config.toml
n_head = 2
n_kv_head = 2
head_dim = 64
d_mlp = 512
norm = "layernorm"
norm_eps = 1e-06
init_std_qkv = 0.0395
optimizer = "soap_variant"
lr = 0.00547
beta2 = 0.95
weight_decay = 0.0
lr_head = 0.0109
schedule = "wsd"
steps = 3757
Each number is 50 + 10 x the weight over its row's rms, rounded and kept within 0 to 99. Layers, rows and columns count from 0. The size before them is the row's rms in percent of the matrix's.

# layer 5 MLP down (transposed), 512x160, rms 0.242, rows 434-477, columns 80-159
102:44 59 67 55 21 27 58 56 44 53 60 36 39 42 53 61 56 42 37 13 47 47 46 46 59 63 52 38 43 54 44 42 38 52 53 39 44 47 67 61 46 43 43 41 49 52 40 49 44 43 46 57 57 52 46 58 60 57 45 49 50 67 50 54 57 39 52 49 36 51 47 65 34 57 40 59 59 72 51 51
110:41 47 44 44 35 53 54 56 55 58 43 49 43 30 33 45 51 60 38 30 31 43 55 51 49 57 52 48 38 50 48 48 58 58 53 52 52 52 70 35 56 40 41 45 76 48 32 36 49 40 53 56 59 53 59 48 45 65 59 50 53 65 38 51 60 36 35 54 36 26 46 47 62 50 55 48 60 51 55 31
099:53 60 52 72 64 60 54 53 53 56 42 62 45 32 38 61 37 49 58 71 51 62 65 62 46 72 60 56 58 57 19 44 55 57 55 69 61 53 44 49 54 58 66 44 62 58 44 42 75 53 51 47 59 38 54 62 33 65 45 49 56 43 43 36 46 67 52 59 41 48 42 54 61 56 49 49 78 62 54 59
093:37 51 47 46 54 52 63 48 52 41 54 67 62 47 34 48 45 48 60 41 51 35 45 64 43 42 49 40 39 46 51 48 56 43 63 74 73 53 51 54 47 65 52 34 61 45 67 42 58 58 44 56 51 37 46 57 57 35 43 62 59 63 50 56 32 61 38 51 37 30 45 54 54 57 50 55 35 49 55 62
094:34 50 48 53 60 50 49 42 53 45 45 52 57 50 52 51 63 75 48 48 34 33 49 50 49 54 52 53 66 40 62 76 60 57 59 76 38 47 63 46 54 33 33 53 59 54 36 33 56 35 59 48 60 54 68 65 49 70 39 35 45 34 63 65 48 41 41 53 34 57 46 47 44 32 57 49 67 48 41 52
105:43 48 37 81 58 77 60 51 48 59 64 54 56 49 52 49 53 45 49 46 39 76 51 44 48 57 47 44 64 49 48 60 55 65 48 34 41 42 38 61 45 43 52 45 57 58 25 49 52 66 51 73 44 44 67 57 46 49 43 54 50 65 66 63 41 54 43 53 42 29 51 47 42 50 46 61 55 55 55 40
106:57 57 62 42 73 63 64 65 32 62 31 46 47 41 67 55 46 46 44 50 52 34 44 49 46 57 55 57 45 46 46 51 25 42 45 51 72 40 50 44 47 55 53 39 52 51 46 47 25 62 53 50 54 53 61 41 53 66 40 45 52 51 62 54 80 37 54 45 50 49 64 54 52 32 55 65 45 27 61 44
089:60 60 34 64 45 47 56 59 55 47 49 49 53 60 32 63 52 54 73 51 43 65 49 38 39 52 59 39 63 37 37 67 60 54 57 68 48 61 44 47 56 48 46 70 55 62 55 44 59 60 68 50 61 45 44 38 57 54 37 30 40 34 44 45 22 44 50 43 62 44 44 46 63 53 47 46 40 50 49 55
099:66 54 37 49 65 56 58 71 50 55 38 46 32 54 55 54 65 49 53 35 47 53 57 58 27 59 60 39 62 48 57 45 63 14 57 36 53 52 44 68 57 48 36 51 47 41 35 56 50 45 50 53 49 53 46 48 32 50 55 36 50 57 62 54 46 68 39 51 52 60 46 55 32 60 58 63 40 39 58 52
107:76 56 45 33 20 52 47 51 54 62 28 33 52 37 69 59 67 47 44 56 65 46 58 35 45 56 41 48 40 60 49 40 49 48 55 56 41 45 48 44 41 45 65 57 62 69 44 55 47 59 58 46 53 41 46 42 61 36 52 56 58 57 67 60 44 60 58 34 61 61 41 51 58 55 47 40 35 56 54 50
102:53 56 39 63 59 48 51 54 51 57 58 67 52 45 55 54 58 40 66 35 57 40 66 46 51 50 57 43 55 42 66 56 47 33 51 42 48 66 36 62 27 57 45 40 60 53 38 33 28 66 51 43 38 33 38 36 43 54 63 46 48 50 58 70 42 50 53 63 58 53 48 52 50 42 35 53 48 44 41 52
102:71 43 52 57 43 47 45 63 50 33 60 56 60 44 52 47 53 24 47 57 43 43 49 51 53 46 46 58 52 47 52 63 46 47 49 46 48 43 43 65 54 39 47 60 39 50 73 46 46 38 34 62 47 46 67 54 63 42 50 54 56 44 44 53 40 65 25 51 41 46 61 41 50 49 46 63 43 41 59 53
109:54 58 43 49 28 75 49 43 43 65 59 49 32 43 32 54 38 58 43 62 52 52 47 58 47 49 37 54 65 53 67 55 56 51 47 49 65 45 52 58 57 52 33 60 55 42 50 62 47 50 46 43 31 44 54 54 48 40 50 38 42 57 33 39 48 50 46 60 28 54 32 54 64 30 34 26 50 44 58 30
100:71 60 54 53 61 52 48 34 59 58 55 47 61 45 60 56 55 48 60 45 48 79 27 58 45 47 54 53 46 39 39 55 47 50 46 54 53 41 35 40 65 43 51 49 42 44 56 43 43 32 50 39 55 65 58 30 47 56 44 40 50 51 38 53 37 58 54 48 39 76 44 53 49 51 53 63 42 52 46 47
095:47 42 75 42 46 41 48 49 53 53 39 45 55 40 61 63 32 44 65 44 40 58 75 47 32 47 45 34 53 53 45 63 56 52 48 40 63 50 69 51 35 46 34 37 58 37 38 49 54 56 54 25 49 34 43 44 51 33 49 49 45 37 44 40 50 49 56 50 54 33 68 57 51 38 55 27 71 52 59 46
096:59 62 49 68 51 45 57 54 36 55 54 43 44 66 60 62 60 53 50 49 50 49 39 51 36 51 49 52 61 55 41 42 47 62 66 64 46 46 49 54 58 63 48 60 51 33 49 53 48 57 45 40 63 55 59 34 49 62 45 30 38 48 45 46 51 50 43 64 51 31 66 51 61 43 26 41 64 45 37 63
121:53 48 41 52 53 33 35 77 44 41 68 43 53 46 44 52 49 43 67 50 42 62 49 47 49 63 29 47 47 49 60 42 48 68 43 42 44 50 44 39 44 51 61 52 45 54 40 50 53 49 38 56 50 52 31 46 55 49 41 64 61 56 57 63 57 34 34 59 57 69 52 44 42 61 32 35 61 46 46 49
099:60 55 45 50 52 69 61 40 36 66 38 42 41 37 36 31 56 37 39 51 54 52 46 65 40 38 34 52 46 51 47 62 63 59 41 55 62 56 41 43 49 67 52 55 38 42 48 39 57 31 48 48 46 48 55 54 48 66 53 52 75 41 53 48 47 62 39 61 46 41 51 54 45 39 50 59 52 50 50 60
099:45 56 45 44 53 44 58 39 53 42 47 40 46 35 67 37 39 69 63 59 55 56 38 37 41 58 67 49 57 60 36 37 48 56 63 63 50 61 41 42 59 70 61 63 55 37 44 49 60 69 53 47 41 56 38 48 35 28 58 56 31 52 47 46 51 68 50 41 43 58 56 45 58 43 33 33 56 48 35 37
094:57 56 62 50 50 65 45 41 67 34 48 43 46 59 43 45 71 73 53 45 50 67 48 54 56 67 71 46 60 41 53 42 51 55 48 52 54 48 41 39 52 48 46 47 53 69 67 71 53 46 45 55 47 58 51 64 68 76 61 60 35 54 59 53 42 46 53 54 45 49 27 43 44 45 51 41 60 49 67 67
088:59 60 54 57 30 47 52 77 53 58 63 42 50 59 48 21 58 53 60 50 42 47 48 66 61 65 51 60 45 55 58 24 49 49 49 64 45 45 55 56 57 38 65 54 69 46 41 52 53 48 32 53 45 42 58 58 54 53 52 59 52 42 56 52 53 44 42 34 40 57 48 46 65 53 28 63 45 51 53 50
090:50 38 65 55 58 56 45 38 60 44 35 62 51 42 46 44 36 55 43 49 57 45 53 54 43 45 56 57 55 34 62 67 58 68 53 44 52 48 32 42 63 49 43 39 58 43 56 55 60 57 49 66 54 59 68 56 46 52 61 69 60 33 54 51 59 43 26 49 47 54 37 57 62 46 59 49 41 24 59 51
113:44 55 46 52 63 52 44 42 23 54 68 74 47 40 59 52 38 62 46 54 57 45 39 41 39 51 44 54 65 62 75 57 52 32 49 63 31 49 51 38 58 53 62 34 58 46 53 42 46 53 48 71 53 52 41 43 53 54 54 59 53 47 46 76 53 46 46 59 32 59 39 63 55 40 54 31 55 62 54 42
099:47 41 71 60 46 55 51 59 40 50 52 59 50 33 53 57 50 50 55 62 54 42 59 42 73 58 46 54 62 44 43 59 73 50 50 37 55 53 62 59 48 54 56 37 37 44 61 59 52 58 69 38 62 33 46 55 48 53 44 50 46 51 54 44 35 35 41 51 40 35 41 62 34 49 44 58 56 45 48 46
092:51 44 52 47 49 37 46 39 52 57 42 45 57 46 58 52 57 50 43 46 57 58 27 32 71 49 70 33 50 46 60 45 46 45 33 55 32 41 30 42 41 49 49 38 47 31 69 48 58 41 46 52 57 39 51 52 35 29 54 26 46 49 62 51 63 61 40 65 62 52 48 47 26 61 45 60 46 67 51 48
094:71 41 53 28 58 54 57 47 62 52 43 61 42 47 44 61 65 75 50 60 35 36 32 47 66 49 48 37 52 48 61 52 54 60 45 38 63 53 54 66 64 54 57 59 38 61 53 43 50 42 46 47 36 35 55 37 55 49 47 61 68 60 58 32 49 52 51 63 52 49 59 47 42 66 58 80 60 47 35 64
096:46 41 61 56 52 52 50 54 58 43 26 51 45 61 51 62 38 51 42 52 42 47 41 61 55 60 53 49 55 44 35 62 60 57 53 56 51 47 54 49 64 59 40 49 32 42 50 52 41 36 61 44 47 46 38 66 51 49 37 62 44 44 39 51 55 57 38 61 66 43 51 48 48 43 57 57 47 42 67 52
100:58 47 66 42 43 45 40 48 63 60 41 39 58 64 55 37 38 37 36 47 53 34 60 48 59 41 54 69 61 46 43 61 30 54 45 60 39 54 51 50 48 61 50 64 61 30 59 61 42 54 66 41 55 71 31 40 51 50 49 53 58 41 47 47 54 51 41 42 55 38 52 44 37 49 39 52 47 44 52 68
096:54 59 61 56 60 43 29 47 35 39 56 60 52 51 35 48 35 54 53 37 58 36 67 43 47 44 49 75 53 54 53 48 58 59 46 35 60 48 52 55 48 34 63 47 71 43 48 54 55 46 42 47 66 62 40 30 54 38 46 38 54 59 59 48 52 63 47 52 57 45 58 44 58 52 51 61 46 35 44 45
096:45 52 42 46 49 64 52 66 41 44 57 59 44 55 49 49 61 62 45 63 61 57 39 37 58 47 43 50 56 63 35 49 54 50 51 45 24 39 46 35 69 57 55 30 39 59 64 44 61 50 67 55 45 55 43 59 35 64 70 67 61 49 42 55 62 50 67 60 49 44 54 69 56 69 39 33 64 48 48 45
096:64 47 54 49 55 30 51 45 41 36 45 32 69 47 54 53 63 51 54 52 39 55 49 56 65 54 54 54 54 36 59 52 48 43 57 54 62 56 37 55 56 60 50 59 58 48 52 31 51 41 31 61 54 66 48 43 47 57 39 67 36 38 48 53 48 75 35 52 53 49 52 50 71 44 37 48 34 32 48 40
109:55 54 53 47 50 51 47 51 51 43 50 38 57 52 39 79 48 54 50 44 62 42 64 41 52 44 56 56 41 30 58 40 49 51 37 31 42 54 48 53 46 50 37 41 59 47 58 36 44 56 50 57 59 69 40 45 33 54 67 41 49 66 51 55 35 49 58 50 46 44 52 45 28 55 44 46 65 56 41 45
091:50 45 47 28 59 45 42 48 44 36 31 24 55 55 53 51 35 53 54 65 54 58 52 57 42 32 56 64 63 58 39 27 40 48 43 51 71 64 41 42 57 46 54 51 53 57 53 50 52 38 58 50 42 40 55 63 46 48 48 63 48 65 48 52 32 58 44 46 63 46 49 38 44 54 38 42 54 47 27 56
100:37 53 49 60 50 62 53 33 55 35 54 50 56 57 60 51 62 63 57 59 53 39 58 52 59 43 62 35 56 41 71 55 45 66 52 54 57 57 55 49 37 56 57 40 52 38 51 28 59 66 63 52 53 39 62 67 50 50 33 53 35 52 53 57 35 53 48 43 39 57 31 61 50 43 58 80 39 40 43 31
092:67 48 36 59 29 61 62 48 37 45 41 44 46 40 45 39 54 50 67 59 50 53 49 48 42 39 62 58 33 51 55 49 49 67 48 68 53 41 71 41 41 40 59 52 38 45 48 57 56 49 45 39 61 56 66 59 44 40 57 45 51 59 57 59 64 55 39 44 35 47 56 49 37 55 58 49 75 51 53 60
094:45 49 59 44 62 38 32 46 44 27 33 48 62 60 44 33 39 37 37 39 51 55 41 61 58 55 35 55 57 39 58 64 51 49 45 57 43 48 47 63 39 71 52 50 48 39 21 52 30 49 47 51 66 32 60 44 54 52 64 47 48 57 41 69 53 36 58 53 44 44 37 50 47 44 58 37 69 46 58 56
108:37 54 44 38 74 30 47 42 38 56 44 39 46 43 43 63 38 66 46 50 35 45 42 55 43 49 77 65 63 61 58 34 36 58 29 55 45 42 55 56 49 58 53 47 36 42 45 47 43 55 40 51 53 53 40 47 52 62 28 58 55 47 48 47 64 50 55 47 40 62 79 61 51 50 55 46 51 38 38 60
103:46 54 74 58 69 56 56 42 45 54 41 50 55 56 41 61 44 59 47 48 42 60 54 61 62 36 50 42 60 58 45 42 54 55 49 63 45 40 52 74 54 44 38 40 60 64 69 39 40 47 55 40 44 37 50 44 56 37 37 60 56 59 59 70 51 42 60 45 70 45 59 53 42 28 49 45 39 61 34 61
099:46 40 42 55 63 41 36 52 55 59 66 61 40 63 43 51 39 56 56 51 27 68 61 52 73 49 33 36 55 42 50 40 54 56 65 40 58 37 46 58 65 53 50 40 56 48 39 43 48 63 69 42 51 59 61 60 61 46 51 42 44 30 43 51 40 50 62 51 43 44 51 46 39 55 26 52 55 45 52 52
111:60 64 38 54 69 43 54 67 27 39 53 58 33 51 53 52 53 47 36 44 51 60 47 60 35 53 46 52 66 68 41 71 64 55 42 57 41 38 52 43 48 46 61 34 44 55 27 66 58 37 49 41 51 52 44 56 50 37 50 53 47 47 50 51 42 35 40 46 32 47 33 64 55 38 64 54 43 49 61 56
119:56 31 61 64 52 55 42 64 56 47 69 49 38 43 53 58 45 60 41 46 69 51 28 53 65 58 56 55 49 51 61 46 59 47 56 44 50 41 56 40 42 40 47 35 47 61 60 54 64 52 42 49 58 72 65 60 41 36 41 80 35 51 48 53 57 54 48 77 38 79 46 48 52 40 45 35 50 38 36 63
098:53 56 41 43 46 62 57 40 61 66 31 48 59 67 42 55 22 50 58 47 50 48 49 62 57 59 52 49 64 53 56 58 52 37 60 69 50 39 39 44 48 59 57 43 52 53 42 42 55 34 44 66 33 71 39 46 49 45 50 41 63 50 41 48 54 35 47 56 68 48 54 50 54 54 56 48 61 64 54 48
097:35 47 57 60 42 59 47 41 41 43 38 49 59 50 50 50 48 50 61 42 43 45 54 66 49 44 40 49 69 71 37 60 53 49 39 80 45 43 59 69 46 46 44 45 65 52 56 56 33 35 64 54 52 38 54 50 66 60 35 55 54 55 39 41 43 59 38 49 46 51 39 62 54 50 73 58 42 42 69 60
095:48 43 52 61 48 48 51 45 39 51 63 33 63 62 45 60 48 56 41 53 40 37 56 21 52 54 70 41 54 49 42 43 61 43 52 40 38 51 57 59 35 49 58 46 44 41 57 45 46 58 54 61 48 38 63 56 32 52 48 53 46 56 51 31 58 65 62 60 43 56 40 40 62 59 40 44 60 50 53 55
# layer 5 MLP up, 512x160, rms 0.258, rows 435-478, columns 80-159
108:45 68 32 52 34 47 57 38 40 56 48 52 42 55 41 61 49 56 44 44 56 46 49 48 50 31 57 46 36 44 65 55 67 49 34 37 45 50 56 48 40 40 51 43 64 86 60 50 41 54 53 48 46 54 76 49 41 41 46 34 53 37 60 48 62 35 43 44 58 58 35 61 36 52 58 71 49 46 40 32
094:32 65 37 58 59 52 52 61 40 64 59 42 43 42 51 56 66 50 46 47 51 54 53 37 34 29 49 45 56 44 63 49 49 50 26 46 40 49 62 37 53 50 39 56 62 44 65 49 33 70 51 54 43 54 61 23 55 49 58 47 53 44 48 66 47 62 36 49 48 47 47 48 59 45 37 60 69 68 52 50
090:53 42 61 60 53 42 58 62 71 54 50 38 53 57 46 38 63 43 45 35 40 24 57 38 39 58 56 49 36 53 53 32 49 49 50 58 55 41 41 49 41 56 34 46 37 51 49 52 39 49 50 40 58 46 39 61 58 36 54 48 54 50 43 45 51 36 65 38 68 53 46 55 45 61 60 50 40 52 55 54
093:66 46 44 36 46 52 45 49 51 56 55 50 52 34 75 41 52 35 54 61 52 42 60 42 45 48 60 51 42 58 45 36 65 49 37 63 47 37 43 50 50 72 44 57 49 47 51 71 57 61 44 56 57 62 53 42 50 40 55 68 39 73 56 41 50 36 51 54 41 48 25 46 70 45 67 48 70 50 52 56
103:45 46 48 62 57 50 45 70 50 43 39 65 30 56 52 51 61 47 45 61 47 56 50 49 49 65 59 49 40 63 46 31 40 74 59 49 41 54 47 52 46 33 55 43 63 58 46 51 44 75 53 55 71 41 67 48 38 50 60 57 52 48 45 56 32 46 64 47 59 29 40 60 49 54 40 60 41 41 56 52
099:49 36 43 40 55 51 37 59 46 49 49 48 46 51 51 60 60 45 57 47 41 52 44 49 56 54 55 53 65 48 51 62 48 35 42 60 37 58 47 49 47 61 59 46 47 57 59 37 52 46 67 56 40 40 58 50 41 50 47 56 62 72 41 43 65 54 40 46 55 63 50 61 39 54 42 47 47 38 42 60
094:61 63 50 36 37 53 48 48 65 38 49 51 59 59 38 26 42 56 41 32 54 53 53 57 54 70 59 45 55 67 28 39 46 33 31 65 58 32 69 47 27 49 50 45 62 48 53 41 44 51 56 57 48 41 56 41 59 60 52 41 55 45 43 46 49 55 38 61 36 47 40 50 49 40 55 48 56 47 54 48
099:48 66 55 41 38 49 48 68 46 67 53 70 32 29 58 48 44 43 59 60 64 55 59 56 32 48 32 47 26 50 52 49 51 52 58 66 44 65 55 54 53 37 69 71 31 76 46 53 61 57 48 58 56 46 50 40 51 39 48 56 46 48 51 42 52 53 55 55 56 48 40 78 79 43 72 50 61 53 72 47
102:48 47 35 82 52 84 45 41 52 55 49 42 38 45 43 42 53 34 52 62 51 54 52 57 31 38 44 60 52 51 55 48 59 46 53 55 43 55 41 38 62 65 49 40 60 46 41 62 40 69 27 37 64 62 55 44 53 47 56 61 51 56 28 44 66 60 54 46 70 47 40 26 51 43 69 39 52 54 38 58
100:36 40 68 52 36 28 58 39 54 64 66 28 32 45 52 58 47 73 60 67 64 45 43 51 33 55 53 42 59 38 69 45 48 43 38 50 54 51 48 57 45 33 37 43 58 57 39 65 57 50 41 53 55 54 72 56 48 39 44 40 26 51 53 50 54 50 55 49 52 30 56 27 41 36 43 48 49 45 61 46
103:53 48 53 37 59 60 64 42 68 55 43 54 37 40 37 61 53 49 61 50 52 29 41 51 46 40 53 57 30 39 36 43 54 37 35 37 38 21 53 41 52 51 44 38 40 53 38 46 38 48 44 56 42 57 48 45 58 44 60 46 39 44 37 53 56 47 52 53 49 41 50 53 74 33 60 44 28 56 52 66
099:52 29 50 56 49 59 29 43 36 46 63 42 52 37 55 43 55 48 63 57 53 67 53 48 64 51 40 57 54 68 62 51 53 39 34 50 70 46 64 39 52 58 51 43 68 51 45 37 46 40 56 42 58 59 24 49 42 49 41 73 64 53 63 45 55 58 56 48 47 43 37 58 45 46 49 41 44 38 53 50
101:53 48 54 56 58 49 51 56 35 50 32 42 53 58 48 42 56 46 23 61 55 27 64 35 59 39 64 57 47 62 68 55 59 50 49 53 42 65 48 46 62 50 55 50 51 46 43 49 48 63 62 63 61 44 31 56 42 63 44 56 61 37 36 57 56 45 47 63 54 54 42 57 55 57 56 74 46 42 61 38
107:51 50 39 61 54 47 41 49 45 42 57 36 58 43 65 48 41 46 60 52 46 62 53 51 50 60 49 39 33 39 46 49 64 59 45 43 43 57 39 46 54 43 28 47 61 41 18 47 58 64 37 63 46 55 53 42 32 70 50 62 41 53 37 45 57 51 38 42 56 48 42 37 53 53 54 56 62 62 57 47
096:71 37 36 40 54 50 52 49 50 67 60 50 50 38 60 59 49 42 44 42 42 52 60 53 60 26 42 51 32 66 57 62 64 56 44 62 57 52 65 46 69 45 46 37 48 36 51 58 54 53 49 77 33 42 51 69 45 55 62 53 29 52 31 54 41 52 45 54 55 53 36 50 51 52 37 50 57 38 59 40
107:56 58 55 63 45 33 52 43 43 47 67 49 43 54 47 54 70 37 42 60 46 65 41 42 56 36 46 54 56 57 47 54 65 35 48 48 53 49 79 60 50 47 43 54 53 50 56 49 57 66 55 46 55 39 42 41 30 54 41 61 54 55 32 57 64 55 30 56 30 64 61 58 25 63 43 69 38 42 49 52
099:40 52 43 62 52 61 58 45 50 46 62 37 64 61 58 58 40 40 54 46 33 25 40 56 35 59 48 53 43 42 56 54 41 48 53 59 39 48 59 55 72 60 38 48 55 55 44 60 52 65 52 51 45 55 66 44 24 67 66 59 50 57 24 47 43 57 49 59 52 53 39 52 40 57 30 48 29 43 54 63
100:52 42 42 54 57 35 57 58 39 41 56 45 62 54 43 49 48 45 39 45 59 63 46 63 44 51 31 45 50 41 58 48 59 45 42 72 36 50 48 56 48 38 54 58 71 62 58 23 41 49 50 46 36 40 38 26 53 56 51 55 39 68 43 67 43 46 39 22 59 48 63 48 42 48 53 32 33 58 48 50
100:39 65 30 46 38 64 69 54 40 48 43 59 39 48 39 46 60 49 46 58 50 41 55 48 49 55 46 42 49 57 37 47 58 53 53 39 35 53 61 66 43 43 43 51 47 43 46 54 34 67 56 45 59 41 64 49 26 71 67 39 59 38 60 51 57 53 49 61 56 61 39 61 41 24 69 48 45 45 58 38
093:51 49 54 54 54 49 53 54 64 61 29 52 49 43 37 45 28 33 52 37 62 33 73 69 44 54 38 53 66 47 62 57 59 56 49 32 56 54 37 49 52 61 53 56 48 48 47 61 48 48 67 40 54 56 44 47 40 60 54 35 50 41 47 65 65 27 62 51 54 46 25 70 48 43 56 35 50 36 60 41
099:45 32 49 44 50 52 51 45 54 47 57 38 46 63 56 64 55 42 60 45 36 38 43 48 39 55 62 48 36 55 48 66 38 62 58 58 37 63 46 61 49 36 35 32 59 45 47 38 48 74 57 44 62 38 47 43 42 45 33 41 62 36 54 53 51 42 53 51 38 43 58 46 45 35 62 57 41 52 61 63
107:38 31 55 39 64 43 59 56 41 65 42 49 45 71 49 43 49 31 46 65 59 42 57 47 45 64 50 56 59 35 43 50 50 61 52 29 55 57 44 35 49 46 53 31 39 51 41 50 51 48 59 59 55 31 59 50 47 43 49 30 77 36 43 50 52 41 38 30 40 40 51 61 59 48 45 56 43 58 48 65
104:42 66 71 56 49 32 49 62 55 52 50 29 54 48 48 52 46 40 59 58 53 65 35 57 62 57 51 52 53 55 71 44 43 55 56 49 43 39 46 43 51 49 46 47 59 51 37 50 54 32 43 47 49 55 60 57 46 55 46 34 22 45 49 61 36 41 40 62 45 56 32 36 53 53 56 36 59 57 55 50
095:45 45 55 46 50 55 55 55 53 47 55 50 53 51 58 58 49 61 53 55 41 27 47 62 45 65 39 63 49 54 53 41 61 48 54 58 55 40 46 46 63 36 44 47 57 58 45 66 48 36 56 54 45 58 54 45 42 74 54 49 45 46 35 62 41 40 64 31 33 44 60 66 71 54 43 49 48 53 64 48
097:54 47 63 53 47 57 53 62 52 58 43 66 46 54 45 39 50 64 42 60 37 46 48 52 30 45 68 82 50 49 47 48 63 30 78 68 40 49 39 45 47 60 49 57 35 54 45 42 56 49 51 41 49 62 59 47 50 52 40 47 60 24 55 57 63 54 59 49 50 64 46 61 50 33 46 44 59 46 48 45
097:69 51 47 48 39 58 34 42 41 39 83 68 55 51 38 59 46 29 67 39 52 39 54 43 56 44 68 49 42 51 54 44 48 53 53 57 37 48 66 39 62 40 48 45 42 46 64 44 31 66 44 37 38 56 48 34 50 38 38 59 42 56 45 49 54 47 65 51 53 39 37 56 41 62 52 46 61 60 37 51
100:52 58 68 55 47 47 59 44 46 61 61 41 45 54 39 44 41 50 45 78 42 56 47 41 59 49 54 59 48 53 54 48 48 55 48 66 58 50 31 44 57 54 46 53 37 55 52 46 44 44 48 42 66 66 58 37 24 45 37 50 51 53 44 58 42 46 63 48 47 51 58 66 60 47 42 54 48 60 45 66
100:49 41 56 36 53 64 49 39 42 53 51 42 48 55 58 63 43 46 54 66 43 22 43 49 44 67 55 47 42 44 49 54 60 48 36 37 50 38 67 54 42 43 52 68 49 43 39 48 44 39 47 43 55 52 56 50 55 52 60 52 46 80 61 50 49 41 55 47 46 26 23 50 43 58 62 71 48 52 54 46
096:44 64 60 47 36 51 53 42 56 41 46 62 47 45 49 39 49 71 63 40 50 62 42 49 45 55 57 44 52 63 49 47 32 61 61 51 57 63 58 45 27 50 36 47 55 40 49 66 37 59 58 49 51 54 49 45 49 42 56 44 42 42 42 36 60 76 62 52 51 60 62 63 47 43 53 59 41 58 48 31
097:44 57 57 42 46 61 41 39 33 52 50 56 51 57 57 43 56 52 50 41 54 41 38 55 52 54 44 46 54 67 51 42 45 40 46 63 43 62 64 41 32 50 36 48 62 43 31 68 43 50 45 46 66 63 37 40 38 60 55 38 46 46 48 33 54 59 68 60 49 57 48 40 66 39 42 44 60 70 61 58
112:50 50 61 46 61 37 34 45 54 42 65 55 50 58 64 48 38 41 55 51 74 41 54 34 49 36 68 54 43 46 66 51 55 49 34 41 52 72 61 58 56 49 52 22 65 59 50 54 61 53 44 71 59 55 35 37 56 47 41 45 39 58 75 27 54 42 69 50 48 35 45 58 48 54 44 47 48 67 56 47
092:42 43 52 48 62 59 58 50 57 69 44 59 55 63 35 52 26 47 39 47 64 53 48 46 46 48 47 57 40 53 45 41 44 64 51 58 50 37 40 48 36 63 50 52 49 42 42 41 38 43 44 56 60 47 68 49 45 47 51 34 61 34 61 50 57 40 30 38 45 73 72 51 32 71 70 37 45 50 68 70
104:56 49 55 53 46 55 34 54 59 47 58 48 54 62 56 46 50 43 35 57 61 60 42 37 57 50 44 62 53 48 45 53 65 37 39 54 50 63 54 27 45 43 37 41 58 56 42 43 56 70 53 58 54 49 57 33 41 42 50 47 52 60 47 36 35 50 66 50 61 48 42 45 41 32 51 72 56 54 47 59
095:56 30 62 45 44 45 61 35 42 61 51 62 58 46 72 61 49 46 49 49 52 50 52 53 66 49 54 54 45 46 56 27 59 63 55 41 40 53 41 61 45 58 43 39 31 50 52 47 50 37 61 42 56 58 44 51 42 51 69 39 40 52 56 47 49 55 44 46 62 55 51 46 51 47 50 70 56 53 31 61
096:38 45 63 49 34 57 55 48 51 44 42 67 57 55 48 55 44 58 45 40 58 59 40 54 63 46 41 63 53 63 59 63 56 55 43 37 52 48 50 41 48 60 55 46 51 48 37 49 52 61 46 40 39 55 41 48 42 42 65 49 63 55 63 37 41 61 47 67 44 74 63 38 53 61 55 35 57 50 68 59
095:62 45 52 34 40 52 38 67 48 52 52 65 44 61 42 51 65 35 65 59 50 50 51 50 53 46 44 48 45 50 63 51 67 36 39 35 44 42 32 52 32 53 39 52 53 52 39 52 43 45 53 40 43 48 54 45 46 44 46 72 65 57 45 34 46 36 57 62 41 43 42 51 61 50 45 55 67 49 37 48
097:49 52 61 57 44 56 54 48 61 42 47 62 41 44 57 63 48 36 54 38 39 55 48 37 47 60 47 63 38 57 49 48 43 41 44 35 49 47 52 55 53 50 38 36 32 37 47 38 41 58 44 42 42 42 50 47 41 58 37 59 39 47 65 65 56 43 56 52 31 39 60 62 68 47 50 64 43 57 38 53
095:28 41 45 34 63 66 38 47 38 50 51 54 41 63 59 49 45 40 49 53 53 41 46 54 51 35 45 56 54 52 53 44 54 34 52 52 60 37 63 42 49 44 32 62 36 55 58 35 45 62 37 59 53 48 61 37 52 56 58 41 57 66 42 35 58 48 54 58 50 56 44 62 43 45 45 67 46 69 53 35
105:56 73 46 49 57 33 57 47 57 60 57 28 63 51 63 46 46 44 56 47 47 40 48 54 44 59 56 45 39 47 59 57 52 56 81 25 50 52 44 33 21 36 51 31 34 50 35 55 64 42 53 54 39 41 60 45 53 55 58 44 64 33 43 67 65 49 41 46 47 57 52 53 54 49 49 59 59 48 59 43
105:48 44 66 61 39 50 38 44 49 50 52 38 41 40 58 45 50 60 51 47 39 55 60 50 47 30 41 50 47 49 62 41 30 74 39 54 58 57 61 33 54 55 53 54 51 65 60 50 45 64 56 54 51 51 44 53 43 53 36 65 42 56 62 50 44 53 57 85 40 50 60 59 40 34 45 49 48 40 45 56
102:50 40 35 48 61 50 42 32 61 50 39 26 61 68 58 76 47 62 70 47 43 29 38 36 60 57 58 49 32 43 58 57 53 42 52 55 62 56 48 31 64 42 45 44 48 60 56 43 55 35 35 70 56 52 34 36 48 56 71 44 46 52 51 44 57 51 41 48 52 33 41 47 54 53 59 44 44 50 40 30
098:51 59 39 66 74 46 56 64 60 54 50 53 58 35 51 38 52 46 59 39 38 38 51 50 56 53 58 62 53 35 55 36 35 55 34 36 54 57 49 38 70 45 48 44 61 49 38 30 57 58 57 51 47 77 52 44 44 35 51 42 27 39 57 46 44 49 57 50 75 57 52 55 47 54 55 67 43 38 62 53
094:50 51 64 42 51 51 50 55 63 55 36 50 46 63 32 41 50 56 44 34 29 33 62 35 47 57 29 55 46 48 65 49 53 43 45 71 59 48 58 52 40 58 57 61 38 43 47 49 40 72 50 37 70 44 55 35 40 47 56 55 49 73 54 44 39 20 60 48 60 26 38 63 45 47 36 51 54 46 41 54
093:66 68 53 51 30 49 58 40 56 55 42 61 64 41 71 49 49 30 44 44 50 71 35 64 60 48 55 45 31 50 59 41 47 55 45 36 44 72 59 51 50 63 47 56 68 59 46 54 38 57 64 48 34 55 35 60 41 44 56 72 53 49 33 38 57 46 49 54 34 45 63 51 50 58 61 47 39 61 34 46